Each number is 200 + 20 x the weight over its row's rms, rounded and kept within 0 to 999. Layers, rows and columns count from 0. The size before them is the row's rms in percent of the matrix's.

# up: layer 7 MLP up, 1536x384, rms 0.15, rows 1094-1129, columns 96-191
# down: layer 7 MLP down (transposed), 1536x384, rms 0.075, rows 1094-1129, columns 96-191
up1094,100,204,189,207,163,206,226,190,224,212,199,208,188,235,209,184,184,163,166,228,189,211,203,200,155,188,185,199,171,206,222,211,188,210,221,218,210,204,197,227,213,193,181,185,185,191,226,229,180,219,206,208,186,179,226,146,165,211,202,208,204,197,190,188,205,229,206,178,196,197,173,197,221,151,184,206,202,164,208,209,223,176,180,180,219,213,204,183,190,219,188,207,200,210,261,250,212
down1094,098,213,222,181,187,191,166,227,200,196,197,191,237,202,187,220,206,197,202,207,192,190,210,184,205,199,219,154,165,253,182,160,207,153,187,214,192,237,164,227,181,212,187,225,221,209,206,161,201,208,206,192,200,185,210,173,187,203,229,194,215,200,211,195,224,227,211,162,183,217,185,200,215,188,180,217,180,181,202,212,176,177,189,247,224,200,216,240,195,198,178,164,205,248,251,185,198
up1095,103,178,193,226,190,202,200,200,220,187,234,232,201,195,221,200,238,203,194,198,211,206,216,201,181,221,205,190,189,221,186,199,191,196,208,181,208,163,181,237,185,218,214,212,198,233,218,169,165,196,195,178,195,196,199,177,193,210,215,219,185,204,229,200,209,185,204,192,171,178,189,176,221,188,212,192,214,242,221,183,206,216,159,207,194,197,211,208,187,217,152,199,191,185,166,185,159
down1095,098,173,192,201,176,184,189,221,213,245,180,211,201,200,183,194,200,195,194,187,211,226,199,206,175,195,196,186,244,183,191,229,165,189,202,183,196,193,189,190,216,209,207,203,189,212,168,181,175,185,220,215,220,217,232,200,227,178,224,185,169,190,234,186,186,223,217,192,205,179,183,190,217,237,245,191,183,208,186,196,176,233,197,201,192,222,202,203,211,197,188,242,197,170,175,203,206
up1096,089,240,144,199,212,187,178,193,207,201,201,190,166,184,236,216,195,221,180,209,213,204,196,176,199,197,214,198,191,217,211,210,144,188,225,209,166,178,183,218,249,204,211,225,172,186,204,199,188,227,189,160,204,207,190,197,217,183,178,227,225,206,182,194,190,199,187,234,153,189,228,209,200,201,209,230,192,215,220,202,197,189,182,197,182,190,194,204,224,197,198,219,203,174,220,220,191
down1096,093,217,218,208,243,241,171,240,215,220,204,233,177,218,188,219,212,213,190,202,239,172,213,221,239,180,258,187,201,198,187,179,220,249,209,183,213,239,162,177,177,191,221,177,190,209,192,206,225,190,222,238,150,193,185,190,183,196,156,159,189,186,209,195,180,223,187,198,233,190,183,235,227,213,198,235,224,195,225,187,206,220,195,196,230,170,201,223,210,208,204,189,241,243,177,226,190
up1097,090,219,187,251,190,214,193,178,190,190,214,222,231,196,189,248,237,190,203,204,188,215,152,206,187,210,196,192,210,181,212,205,195,202,228,212,208,161,213,222,201,194,184,177,206,186,241,186,199,176,179,196,189,178,188,178,213,202,168,214,228,207,203,204,179,183,167,215,213,229,218,215,244,206,187,236,204,218,194,164,207,181,191,205,201,164,207,229,202,182,170,233,177,164,197,170,165
down1097,091,218,171,225,210,216,190,200,162,201,204,206,199,169,218,188,204,211,223,236,255,206,202,193,193,223,162,179,210,203,228,230,239,220,153,170,187,201,231,193,199,219,187,191,217,188,223,209,169,213,215,211,159,193,205,186,223,235,180,160,213,197,201,196,246,234,184,190,184,186,254,184,213,194,202,191,211,195,172,185,184,174,192,180,235,173,198,228,190,221,182,212,178,203,218,207,210
up1098,100,209,208,205,178,202,208,192,220,218,209,205,193,193,151,214,185,219,216,197,263,186,199,170,184,189,191,197,253,190,218,200,251,195,213,217,196,217,150,199,198,177,190,257,195,196,184,222,171,173,213,217,181,181,190,177,158,206,199,205,166,190,195,226,186,190,172,189,211,232,209,206,197,199,182,180,227,191,205,204,190,206,227,196,195,178,176,181,234,179,229,199,220,197,178,190,170
down1098,104,238,213,221,180,193,193,188,221,206,222,179,163,220,237,188,184,217,214,186,183,204,221,175,180,201,186,241,218,149,167,189,204,188,213,203,191,207,199,204,214,224,205,234,213,207,175,203,151,168,188,205,189,208,182,202,185,192,199,183,189,218,199,187,206,202,198,223,221,242,183,171,195,215,199,198,208,188,206,206,200,225,169,168,179,181,174,216,204,182,165,169,212,195,218,215,193
up1099,100,206,178,200,199,204,172,189,176,195,199,233,203,216,201,199,202,162,205,219,175,179,209,226,200,185,190,141,190,204,183,179,202,212,238,210,191,199,176,200,217,211,199,185,165,179,224,173,177,191,221,217,226,172,173,132,209,192,176,202,190,176,200,185,198,208,182,186,160,230,203,166,193,184,212,171,184,213,176,208,209,204,171,180,194,196,179,207,202,202,230,181,191,185,238,234,207
down1099,101,212,190,191,210,196,181,191,202,208,171,199,211,217,179,221,220,200,194,201,212,201,191,185,211,205,148,206,194,186,157,188,206,149,198,173,180,209,233,181,229,221,207,165,217,181,189,206,192,183,223,214,208,197,180,195,182,185,176,197,219,180,196,184,169,196,196,195,220,215,216,180,210,200,194,199,180,194,183,225,199,212,195,164,200,187,207,206,212,234,243,214,209,198,179,218,246
up1100,099,237,188,201,187,212,201,209,178,173,242,226,233,207,207,210,204,227,164,180,211,227,204,192,239,210,183,225,185,220,211,191,197,188,195,182,194,208,218,209,185,208,200,210,181,198,212,195,156,182,197,213,210,202,198,183,218,221,214,181,245,219,230,208,191,194,200,173,240,175,192,199,193,236,216,229,189,241,211,209,167,168,209,190,153,207,180,179,204,221,179,181,204,193,202,200,227
down1100,103,190,202,199,227,221,171,189,208,185,202,193,219,177,200,193,227,221,158,155,180,185,195,187,236,235,187,205,195,203,196,197,240,188,187,172,219,200,209,189,196,178,181,184,214,199,222,218,231,199,212,200,214,214,185,194,198,184,183,151,175,202,233,224,181,191,186,197,192,195,218,242,197,197,194,194,171,211,185,230,202,186,205,153,226,209,202,239,174,213,200,204,189,171,204,185,191
up1101,092,176,204,216,219,204,180,211,200,200,214,202,210,171,214,230,162,213,213,193,220,167,219,172,226,240,173,206,229,208,217,208,158,199,195,200,196,185,186,188,185,246,197,197,199,184,160,183,184,230,196,210,201,176,222,191,190,204,210,193,194,245,171,226,231,193,194,194,232,195,202,193,175,214,205,223,196,203,218,221,218,207,197,209,210,215,167,183,201,195,194,228,203,204,169,213,218
down1101,098,197,210,211,192,195,165,169,217,217,193,188,193,219,184,208,187,155,172,200,182,195,196,220,216,180,192,179,257,214,167,225,218,200,169,149,217,182,193,165,200,196,202,186,171,187,186,202,228,219,199,203,207,182,197,212,220,194,195,230,225,221,211,214,205,178,196,224,205,225,219,207,216,188,200,208,199,191,213,232,217,220,188,179,192,202,210,195,199,244,194,201,192,259,174,207,211
up1102,109,234,243,181,243,210,181,203,212,204,210,214,208,207,192,192,227,220,216,209,170,165,180,216,197,187,222,211,173,195,200,195,194,191,191,194,212,194,193,209,212,177,174,195,162,184,177,183,179,195,192,193,208,179,187,180,166,206,201,195,217,170,210,206,236,211,187,202,202,201,226,175,201,211,173,203,204,195,211,197,210,194,184,238,209,186,194,164,190,205,216,147,180,208,160,175,200
down1102,102,239,218,161,190,199,156,182,184,181,181,185,201,217,231,171,218,188,198,210,206,198,231,220,209,174,204,237,198,189,214,194,205,195,223,171,170,211,220,178,219,229,216,254,208,215,207,188,205,246,196,210,243,161,190,200,162,197,193,191,211,210,197,210,176,201,178,199,220,193,184,177,197,206,186,195,216,188,220,199,238,213,201,211,199,188,222,217,213,202,217,190,204,253,181,214,197
up1103,100,223,189,200,196,186,200,220,208,206,165,213,179,204,178,172,211,173,205,204,205,199,197,210,201,207,208,209,207,185,166,176,205,175,253,154,207,210,182,165,184,196,204,201,157,204,205,190,218,215,196,212,226,222,185,165,218,212,214,189,207,206,204,221,219,231,208,179,189,177,174,191,225,207,196,178,180,213,210,188,194,192,167,195,227,200,190,225,174,205,202,210,185,162,231,187,227
down1103,096,217,201,211,220,194,192,204,195,225,232,205,193,146,180,189,167,170,196,166,208,194,204,154,181,210,192,212,218,212,183,206,179,192,226,199,241,184,178,220,185,199,232,249,161,183,193,194,158,160,227,191,170,195,191,192,249,189,213,227,191,210,198,206,191,215,201,194,195,200,174,220,215,181,186,190,191,193,190,201,189,214,218,240,209,200,224,201,179,165,167,191,173,201,185,190,225
up1104,104,231,192,193,195,172,204,179,173,170,252,173,205,184,214,192,201,201,223,221,223,170,166,205,186,185,211,222,206,205,182,188,185,182,176,177,217,178,219,194,206,202,206,177,203,187,213,224,235,212,176,197,176,214,207,213,176,184,187,202,199,203,227,209,223,175,217,201,195,180,187,173,237,138,184,201,172,214,239,195,211,191,191,192,237,190,193,188,189,176,165,191,194,208,187,183,184
down1104,104,227,226,176,172,172,208,222,252,170,224,187,215,211,184,201,187,198,237,212,226,207,184,229,182,152,186,197,228,211,201,186,210,216,214,194,168,192,210,176,193,172,172,171,205,215,211,230,229,177,200,181,224,230,210,195,178,239,234,193,200,180,219,226,217,241,195,203,175,198,202,197,187,171,224,193,198,190,215,201,190,215,191,184,189,233,219,221,177,201,221,182,208,192,206,203,205
up1105,104,198,215,213,233,166,231,217,196,171,189,185,168,204,179,176,195,173,209,190,219,228,235,231,221,220,201,179,232,204,207,215,214,209,180,221,182,200,188,180,210,171,188,223,184,184,224,174,215,163,185,193,204,215,184,197,212,194,217,198,208,215,227,159,190,212,182,204,172,205,216,139,190,205,208,193,231,188,189,209,209,201,206,183,185,205,176,204,227,194,173,222,200,217,198,163,253
down1105,103,177,193,179,246,219,188,175,218,207,201,234,197,176,200,193,226,173,209,173,182,180,182,227,218,215,187,218,188,198,224,183,164,220,229,206,192,203,192,186,193,177,227,198,177,188,203,184,204,211,165,160,212,197,184,215,220,221,183,185,217,188,205,200,212,181,170,194,201,209,199,192,183,199,192,190,208,221,232,216,225,199,216,182,171,183,221,172,184,163,181,182,147,244,197,181,220
up1106,097,168,232,226,205,194,176,232,194,166,195,182,194,205,220,192,182,187,186,194,202,229,238,195,176,211,200,170,192,209,201,204,195,209,194,217,208,172,216,193,195,186,187,212,194,203,187,199,209,166,218,221,192,225,206,224,220,210,211,219,214,244,201,212,230,174,190,231,187,219,201,202,198,160,176,201,196,171,191,200,206,155,205,203,207,222,174,227,216,211,180,233,213,183,217,190,222
down1106,099,185,177,180,196,253,201,172,177,203,182,194,210,189,192,174,198,203,215,201,184,198,211,202,200,192,202,173,167,209,218,233,182,196,225,147,206,186,206,212,171,219,185,216,241,189,183,214,224,224,193,206,180,236,228,190,195,187,233,143,203,185,171,217,172,180,197,180,196,209,201,186,218,157,209,181,191,208,183,203,194,207,204,191,190,189,192,199,175,176,188,211,196,214,217,203,173
up1107,104,178,213,188,162,236,222,192,207,215,184,219,207,201,237,178,208,207,179,199,209,200,171,214,174,174,209,186,231,211,194,220,220,191,227,200,205,193,224,206,188,146,189,198,214,207,213,177,205,226,186,184,181,189,216,176,172,167,194,194,185,183,173,206,234,179,166,210,183,198,191,193,222,171,195,224,184,212,194,207,196,212,196,221,209,167,212,211,215,183,222,210,202,179,159,201,214
down1107,102,197,153,231,193,205,218,200,185,206,208,231,193,215,215,206,181,213,190,188,236,188,148,173,224,222,191,220,154,206,195,201,208,223,204,223,185,199,211,163,196,201,170,213,210,191,214,190,174,205,208,187,174,160,195,219,211,194,200,222,216,183,182,209,208,186,211,233,188,185,196,215,209,199,174,182,223,198,185,172,207,197,199,215,200,158,218,196,199,195,192,207,166,217,179,200,190
up1108,092,217,186,216,192,216,221,195,178,169,173,215,208,162,204,178,212,157,234,161,224,185,164,224,188,219,176,210,215,172,199,169,220,187,191,206,210,190,173,194,235,190,238,207,222,199,226,199,166,199,218,198,180,198,196,220,224,200,186,204,183,223,176,201,201,198,198,187,188,172,162,186,188,207,192,187,180,218,184,178,212,219,194,212,211,179,205,206,162,205,193,217,161,204,203,216,220
down1108,095,148,211,150,188,205,198,178,198,212,187,199,196,175,207,209,187,189,200,182,208,191,195,206,223,172,163,211,190,202,208,197,183,182,230,219,252,218,206,206,208,224,218,221,189,243,190,195,199,224,178,219,203,213,153,216,169,196,174,211,211,195,210,199,189,206,204,179,189,197,176,192,199,222,189,214,218,200,172,203,184,195,163,195,205,163,216,194,198,217,193,174,190,173,203,201,212
up1109,097,220,175,215,142,172,227,181,210,218,208,171,205,208,169,231,229,216,179,212,214,193,197,191,209,201,221,184,182,201,203,229,182,230,218,188,211,201,212,192,210,204,226,196,212,206,199,187,176,211,208,190,204,195,211,175,213,202,214,246,204,205,235,163,203,192,151,184,150,190,190,226,214,182,201,193,183,240,209,194,203,189,241,205,216,197,202,144,207,152,261,189,200,193,197,176,245
down1109,100,212,194,259,185,222,210,199,220,221,197,193,183,187,213,210,195,198,184,194,194,200,183,228,192,228,190,170,196,188,210,218,192,180,207,210,195,209,217,192,207,205,222,196,226,180,206,192,189,199,190,228,218,200,210,221,180,212,203,182,203,208,207,150,236,208,208,182,183,233,190,215,176,213,186,230,187,201,221,173,170,178,192,143,223,217,207,190,197,173,247,193,197,208,206,184,184
up1110,093,186,165,205,186,178,204,175,174,203,202,202,185,208,191,212,232,220,191,189,207,237,233,212,221,189,229,186,231,205,185,166,190,194,213,206,179,212,166,198,175,174,167,229,197,186,180,180,202,195,223,194,152,212,235,181,173,198,235,190,202,223,181,170,178,257,218,201,185,222,156,212,198,225,220,219,194,190,184,189,210,208,233,192,208,222,187,242,215,215,189,167,211,205,213,216,211
down1110,098,205,177,181,176,214,207,210,238,226,166,204,183,224,218,224,217,215,202,185,194,191,248,198,225,219,202,207,228,251,236,187,213,204,218,222,191,201,184,167,199,232,186,226,209,206,184,199,217,221,191,173,153,190,210,220,195,194,229,202,194,189,193,185,190,239,182,222,201,220,214,221,205,174,236,191,216,216,194,199,215,219,220,204,166,199,199,204,200,205,193,188,222,187,234,192,183
up1111,102,202,218,198,171,226,174,188,215,206,197,204,205,191,196,206,207,220,217,177,192,200,183,217,199,221,199,154,209,214,192,225,197,193,260,208,223,216,205,200,208,179,198,192,186,191,198,157,222,183,230,214,167,220,179,196,207,166,228,173,201,194,195,204,178,224,222,195,169,220,207,208,199,191,219,201,220,187,196,215,219,150,192,178,193,186,200,203,185,229,233,172,197,237,189,194,175
down1111,101,204,199,188,170,201,178,215,178,201,204,202,215,227,227,217,232,198,193,179,184,214,162,189,176,211,189,170,196,219,179,200,183,182,195,194,206,187,213,162,206,181,219,179,180,150,198,208,207,234,188,188,185,206,196,193,197,212,204,186,203,204,220,203,149,189,182,192,167,202,211,206,226,217,203,204,211,210,222,189,182,168,176,178,206,174,178,226,212,193,161,177,241,191,170,187,196
up1112,103,211,202,208,180,210,198,226,201,194,218,213,167,191,224,181,216,217,199,187,209,226,188,214,203,193,216,170,194,171,203,171,227,226,236,181,178,189,184,247,170,189,174,194,197,200,193,194,184,194,208,200,199,183,173,229,196,193,158,211,221,195,193,201,233,172,196,162,196,187,230,202,194,181,201,176,207,198,204,226,198,230,238,192,185,214,178,204,229,187,216,211,199,207,186,172,189
down1112,106,224,213,171,212,188,193,213,210,179,208,198,184,194,191,157,190,223,178,213,216,177,142,192,200,212,183,215,204,228,218,225,179,185,201,151,219,184,224,205,211,201,189,204,206,220,203,194,182,202,237,181,213,220,164,209,196,227,235,193,209,190,227,166,202,211,185,196,198,169,149,219,170,201,183,200,203,192,175,201,214,183,181,167,193,184,203,164,227,214,202,197,169,203,176,205,190
up1113,108,200,197,217,203,217,198,191,179,229,199,181,195,215,207,181,193,168,204,214,151,217,187,225,188,225,224,214,198,217,176,215,202,194,207,171,233,193,207,181,185,185,202,211,199,185,200,203,240,194,199,245,212,189,192,166,192,167,147,195,201,193,242,198,204,198,209,199,195,179,175,208,209,198,183,172,209,186,201,198,205,198,172,222,226,190,183,197,196,213,192,194,206,194,208,230,208
down1113,093,186,202,223,185,197,209,212,206,227,202,199,199,224,194,189,203,210,196,176,221,225,234,154,222,199,201,233,212,196,196,181,228,226,201,178,157,201,181,221,209,209,200,209,191,196,183,209,233,206,234,202,192,208,183,198,195,216,152,191,195,187,229,201,178,225,214,178,175,206,225,230,199,198,217,244,164,193,158,200,195,221,181,182,179,229,228,160,184,203,229,198,193,194,195,207,199
up1114,102,177,245,216,208,183,232,224,187,176,205,207,177,145,172,194,195,197,218,177,235,184,193,177,195,197,191,194,153,189,154,197,184,187,194,193,213,190,201,172,179,172,214,160,199,209,197,234,205,210,221,235,218,203,214,207,210,183,210,195,218,201,178,204,217,224,204,202,184,187,207,178,170,224,178,204,224,202,166,202,207,207,216,148,195,201,226,205,212,188,194,160,213,224,187,215,209
down1114,102,201,200,197,205,205,213,199,200,207,160,231,183,165,192,182,182,210,193,209,208,225,191,170,224,156,168,230,164,237,218,206,213,184,210,184,173,172,220,159,189,218,212,195,209,202,170,203,185,139,253,187,209,176,204,213,200,222,195,195,190,199,201,194,195,228,185,207,184,171,194,221,196,188,197,218,230,206,212,206,230,211,204,180,211,157,244,189,161,194,189,193,198,206,164,222,164
up1115,105,227,163,173,191,194,189,202,174,208,204,212,194,187,201,210,197,190,226,201,189,224,205,210,174,237,205,207,216,215,210,204,215,212,212,179,206,211,195,203,163,172,225,173,211,212,205,185,223,202,217,229,212,235,172,244,213,192,201,241,224,193,223,195,223,192,199,206,162,173,202,184,195,175,183,228,169,194,209,209,190,198,217,193,198,186,171,181,188,167,176,185,260,208,195,234,217
down1115,100,185,192,212,156,188,193,202,201,190,210,232,179,221,182,209,207,203,233,196,190,228,219,216,168,184,171,221,181,223,189,185,210,172,216,179,239,233,186,182,209,208,213,194,185,220,241,254,228,184,212,216,215,214,165,215,192,198,215,175,184,182,163,202,205,233,208,235,174,219,188,212,212,200,262,207,206,211,202,223,197,194,183,178,198,205,182,203,230,158,189,209,203,212,195,212,225
up1116,115,185,228,179,211,209,197,206,217,211,228,224,205,202,212,209,206,202,178,182,224,192,195,225,226,186,216,231,158,179,196,201,211,228,203,210,194,206,203,186,192,183,164,208,225,148,203,219,207,185,192,185,206,192,190,210,222,185,206,223,178,228,188,213,202,189,230,215,165,184,202,211,199,174,232,181,217,200,203,195,170,177,185,223,203,187,176,196,213,178,199,219,199,174,214,168,194
down1116,114,223,163,189,203,203,206,200,215,212,213,224,233,182,192,194,201,177,202,184,201,219,196,218,194,161,220,177,225,179,192,207,197,189,206,195,220,181,195,274,203,183,193,231,228,216,192,205,206,176,189,258,209,200,195,224,196,244,209,203,189,203,169,199,216,198,226,226,198,209,192,172,210,157,193,234,176,232,184,186,170,185,203,223,220,236,188,197,221,233,205,200,199,211,193,172,182
up1117,112,189,221,243,193,154,199,194,201,193,214,184,230,208,189,186,188,232,213,186,251,209,223,215,231,192,241,187,201,192,180,160,192,233,214,225,204,205,199,208,182,230,193,191,201,174,199,221,168,168,177,189,208,210,197,215,177,178,219,175,213,170,198,212,183,223,188,211,179,201,175,199,188,202,191,204,190,204,194,193,186,186,209,208,218,151,207,195,195,201,197,185,188,187,242,199,195
down1117,102,226,192,222,193,217,214,217,206,184,226,205,205,193,199,211,217,199,227,232,242,190,173,222,185,226,199,213,194,212,215,193,184,188,164,177,196,231,175,190,210,201,214,182,240,207,196,196,198,218,180,156,222,191,217,207,187,156,238,202,180,188,197,224,178,245,217,175,205,238,173,190,203,189,204,191,205,186,194,199,207,199,148,175,216,200,209,222,200,215,213,195,202,228,200,233,177
up1118,095,190,197,196,179,220,192,216,190,174,185,243,196,174,208,177,196,219,226,198,175,207,210,218,196,203,213,219,225,200,173,185,225,222,241,181,202,200,243,220,218,169,196,196,195,204,192,195,211,204,175,215,202,195,175,195,182,162,222,194,235,204,193,193,187,206,186,164,197,198,189,230,190,230,205,176,208,160,206,209,210,175,219,190,187,212,213,227,162,203,212,181,188,175,194,196,210
down1118,098,210,212,214,231,193,187,178,223,192,224,179,194,197,212,187,190,230,164,188,182,210,203,189,182,207,204,192,199,203,250,204,221,202,211,202,186,206,206,178,188,209,204,186,195,178,195,229,187,216,198,163,187,205,192,209,204,214,226,204,192,205,223,197,190,225,232,213,193,184,196,202,216,232,210,222,200,225,242,208,175,194,226,180,188,207,220,220,222,214,215,212,217,207,220,197,191
up1119,100,195,219,194,218,200,199,196,224,199,193,218,199,215,220,219,191,217,197,163,248,209,177,184,174,181,191,225,176,193,210,171,212,169,196,222,210,177,183,199,215,204,177,168,181,203,214,249,199,214,204,218,179,211,223,200,197,173,200,194,203,253,209,215,195,195,199,229,207,180,208,224,199,216,216,227,199,232,195,139,233,201,216,192,219,207,224,216,228,189,192,234,202,225,179,199,176
down1119,101,184,208,203,216,162,218,211,215,218,184,194,203,192,218,206,201,205,203,159,167,180,187,199,198,184,200,216,213,182,217,217,228,162,208,198,200,193,187,163,159,197,217,186,207,210,207,181,207,179,199,215,205,204,202,191,200,215,209,197,172,210,218,192,177,183,172,195,215,198,184,184,191,210,219,213,190,261,183,180,194,167,205,213,199,135,187,200,172,205,200,187,174,196,203,182,155
up1120,098,197,182,215,193,173,197,207,185,197,215,244,182,177,226,232,202,187,181,209,166,206,194,204,205,193,223,206,201,183,218,218,192,246,185,203,205,212,187,208,180,177,180,204,193,210,186,193,180,190,199,213,176,189,173,189,199,222,224,192,165,202,218,205,220,236,196,186,200,159,222,210,212,189,169,207,203,204,235,164,208,218,153,230,224,201,185,201,234,221,190,205,205,243,221,191,189
down1120,103,188,207,215,236,177,213,202,185,201,225,207,197,185,206,202,200,191,156,195,166,150,180,202,194,198,187,207,148,206,169,192,192,231,206,179,191,198,186,183,201,206,197,216,159,209,160,189,187,214,226,216,195,222,231,174,163,211,184,190,202,192,205,212,196,165,255,199,191,225,186,216,143,181,228,215,199,206,189,177,229,195,183,189,234,181,166,167,180,209,217,228,209,194,187,202,155
up1121,101,198,208,225,206,224,180,154,187,181,195,212,208,213,203,202,230,230,260,159,178,236,220,227,187,175,223,202,204,229,192,208,209,205,206,175,250,188,200,195,172,212,215,240,180,180,159,214,200,191,213,202,240,232,199,177,197,217,193,215,211,198,209,195,205,196,195,205,212,208,191,183,190,225,210,190,182,205,217,219,212,169,193,214,176,175,229,197,192,184,199,198,179,193,204,238,238
down1121,096,198,182,196,169,196,172,194,227,194,206,212,190,192,221,186,188,175,185,227,157,195,228,193,220,201,214,208,216,229,207,218,199,202,210,180,210,138,177,214,218,212,198,206,194,191,223,160,215,222,197,196,263,200,206,199,213,194,201,194,194,199,228,182,184,219,197,219,186,233,218,182,202,206,190,196,203,202,173,240,220,214,182,217,181,218,215,185,169,204,214,206,179,187,194,200,207
up1122,096,214,207,231,185,185,179,191,165,205,216,183,213,187,206,236,193,197,217,180,203,233,205,230,160,211,179,199,197,184,224,227,203,192,196,209,194,197,191,192,223,184,218,231,231,209,221,212,165,216,202,202,228,152,194,212,206,192,217,247,224,204,198,184,194,209,160,172,185,222,201,173,188,220,207,234,188,200,180,230,193,233,181,174,172,196,226,225,195,220,182,214,233,197,192,210,183
down1122,099,191,192,204,217,197,188,195,228,200,195,202,223,215,164,195,181,198,209,200,216,214,189,217,209,190,209,231,228,226,197,175,202,212,194,177,198,204,181,178,201,183,216,193,208,180,221,167,180,200,201,207,187,221,181,206,198,196,223,207,198,187,202,173,167,202,187,212,209,178,198,210,190,181,186,195,199,189,219,178,236,225,197,211,189,242,216,188,177,203,184,181,168,203,179,209,218
up1123,103,198,209,206,203,250,207,189,196,204,210,218,210,204,195,193,183,182,215,231,207,223,175,222,221,189,198,239,190,171,191,177,184,168,192,208,167,208,198,225,225,204,202,195,194,197,205,209,195,188,171,201,195,224,216,239,212,207,190,212,191,211,245,208,211,187,182,202,174,190,191,214,183,194,223,189,200,216,201,213,227,180,183,191,195,207,181,196,202,206,239,193,211,195,195,272,214
down1123,103,201,192,205,204,190,167,162,223,206,233,253,221,209,194,166,210,189,208,213,213,218,221,165,180,170,185,213,216,170,222,230,209,229,230,197,161,210,196,215,231,223,195,205,194,189,201,200,140,211,200,211,190,212,200,175,221,189,194,197,236,216,190,178,169,190,212,244,208,193,192,221,202,173,206,203,202,158,185,192,181,213,174,201,243,165,198,166,219,221,233,205,162,169,198,162,205
up1124,104,193,175,205,207,196,183,193,215,165,210,227,193,198,179,190,193,223,196,197,201,182,141,216,258,209,182,230,187,202,210,212,195,201,199,184,177,213,225,188,219,210,211,184,204,211,200,212,210,163,222,198,210,242,173,201,192,205,166,214,192,192,201,160,207,181,180,183,203,217,214,169,184,197,193,200,178,205,212,180,207,201,170,219,205,201,219,178,205,217,188,249,200,212,177,239,152
down1124,103,159,218,201,221,226,179,190,219,177,197,204,188,207,204,197,175,226,170,221,192,190,198,188,198,214,193,215,192,185,205,163,194,194,180,215,197,197,191,211,204,163,211,171,194,210,208,209,193,196,216,186,171,227,224,211,209,163,198,184,217,205,184,165,203,177,220,154,217,188,196,230,194,204,196,205,184,196,215,209,195,242,223,150,228,201,181,212,229,180,236,234,203,188,184,224,179
up1125,101,183,231,200,202,181,216,185,229,201,199,219,226,194,200,189,200,230,188,164,211,244,210,210,191,171,224,219,166,247,185,217,226,220,158,216,174,210,245,158,197,210,236,226,206,175,195,191,192,241,221,186,206,166,146,195,208,190,195,187,224,220,228,197,190,178,197,195,193,179,194,163,166,216,197,233,205,211,185,212,209,198,184,185,189,205,240,210,229,206,180,185,221,227,209,197,225
down1125,098,220,181,186,184,209,179,184,210,191,201,229,169,151,200,210,189,187,188,193,221,175,229,182,180,183,249,224,182,181,211,179,186,177,215,180,196,204,206,220,190,211,202,212,163,192,193,199,221,234,210,217,195,191,205,217,200,177,193,189,176,193,217,192,215,188,167,186,175,208,243,188,187,181,198,191,215,214,198,177,172,221,183,156,204,238,171,189,201,192,185,220,206,214,202,178,172
up1126,097,227,227,215,202,181,195,166,203,195,219,239,226,212,211,216,213,186,183,187,212,208,187,222,218,165,209,167,189,234,205,153,212,197,216,202,206,200,180,203,216,221,194,148,197,207,213,189,168,183,225,226,201,214,151,166,193,184,201,176,159,185,181,215,187,168,249,228,233,197,217,200,225,206,172,209,238,195,224,233,223,167,223,219,199,174,191,204,211,192,169,215,169,215,219,188,190
down1126,100,222,252,190,190,205,202,199,199,185,202,211,213,208,219,196,174,212,172,184,220,196,201,199,205,196,216,186,180,201,200,192,198,217,168,199,160,175,188,192,184,204,185,210,222,185,143,190,194,193,190,243,182,181,202,193,178,194,198,233,215,194,153,187,187,180,186,226,209,226,204,169,193,194,188,236,208,190,157,214,161,209,240,178,178,198,193,194,223,176,187,218,203,171,189,168,166
up1127,102,243,198,193,167,216,208,196,195,226,181,205,219,197,205,206,195,200,223,203,167,194,199,199,229,216,208,195,232,236,195,224,196,164,198,239,166,199,174,232,177,180,229,201,223,169,219,208,190,218,163,227,216,209,220,165,186,187,172,173,191,204,215,185,224,228,172,204,224,180,181,199,212,227,179,228,191,191,185,191,222,202,224,195,254,161,201,216,200,207,183,173,181,209,214,233,183
down1127,100,178,206,222,199,195,226,207,210,190,208,179,190,226,211,211,195,233,198,198,203,216,169,203,193,205,180,195,175,210,203,187,195,173,209,236,195,202,203,235,178,175,180,198,222,207,215,209,220,191,223,255,230,184,207,206,167,212,197,197,138,196,197,154,206,213,198,178,199,218,199,235,208,191,197,218,179,220,227,211,222,202,198,183,232,213,198,212,236,176,177,204,231,213,194,224,188
up1128,111,184,194,168,212,166,215,212,229,204,237,207,217,228,170,229,207,218,186,224,229,207,202,208,218,166,214,181,184,200,195,249,214,159,185,203,219,200,195,205,237,195,193,218,220,186,189,213,190,204,208,244,210,198,226,206,209,197,198,182,196,186,204,166,202,192,241,198,170,207,186,221,216,215,205,188,214,144,237,171,209,206,199,201,239,207,166,191,196,156,196,216,164,176,188,211,172
down1128,106,185,254,194,190,197,189,203,227,204,196,222,232,216,214,211,206,225,147,182,206,189,229,220,202,192,198,172,197,202,170,212,219,207,153,168,201,171,187,210,187,205,184,197,198,194,178,182,221,192,202,207,190,190,200,165,231,189,217,206,214,189,155,204,171,180,218,196,210,174,202,195,218,185,215,213,188,201,207,227,173,202,178,187,228,200,191,151,216,198,216,208,200,203,178,207,198
up1129,099,179,206,186,204,181,218,195,178,208,160,199,224,218,197,183,217,214,223,188,223,186,197,196,188,176,190,196,177,209,201,160,217,177,206,194,184,177,227,249,193,191,162,174,194,187,210,198,220,197,221,192,183,182,202,227,203,188,147,197,161,149,209,182,184,189,193,206,201,196,171,181,188,201,191,220,198,184,215,167,194,173,240,190,180,190,220,182,186,177,225,173,229,189,209,163,224
down1129,099,169,194,212,211,205,217,180,179,197,210,191,222,213,202,197,195,227,169,226,201,193,241,167,217,205,195,219,201,189,199,195,164,185,191,182,179,183,184,185,189,196,194,231,208,240,193,226,180,216,226,215,172,165,198,190,157,192,220,210,200,210,178,198,198,193,163,162,185,248,242,244,208,206,188,220,184,180,200,177,214,194,141,198,187,184,216,205,198,189,198,183,218,212,182,170,201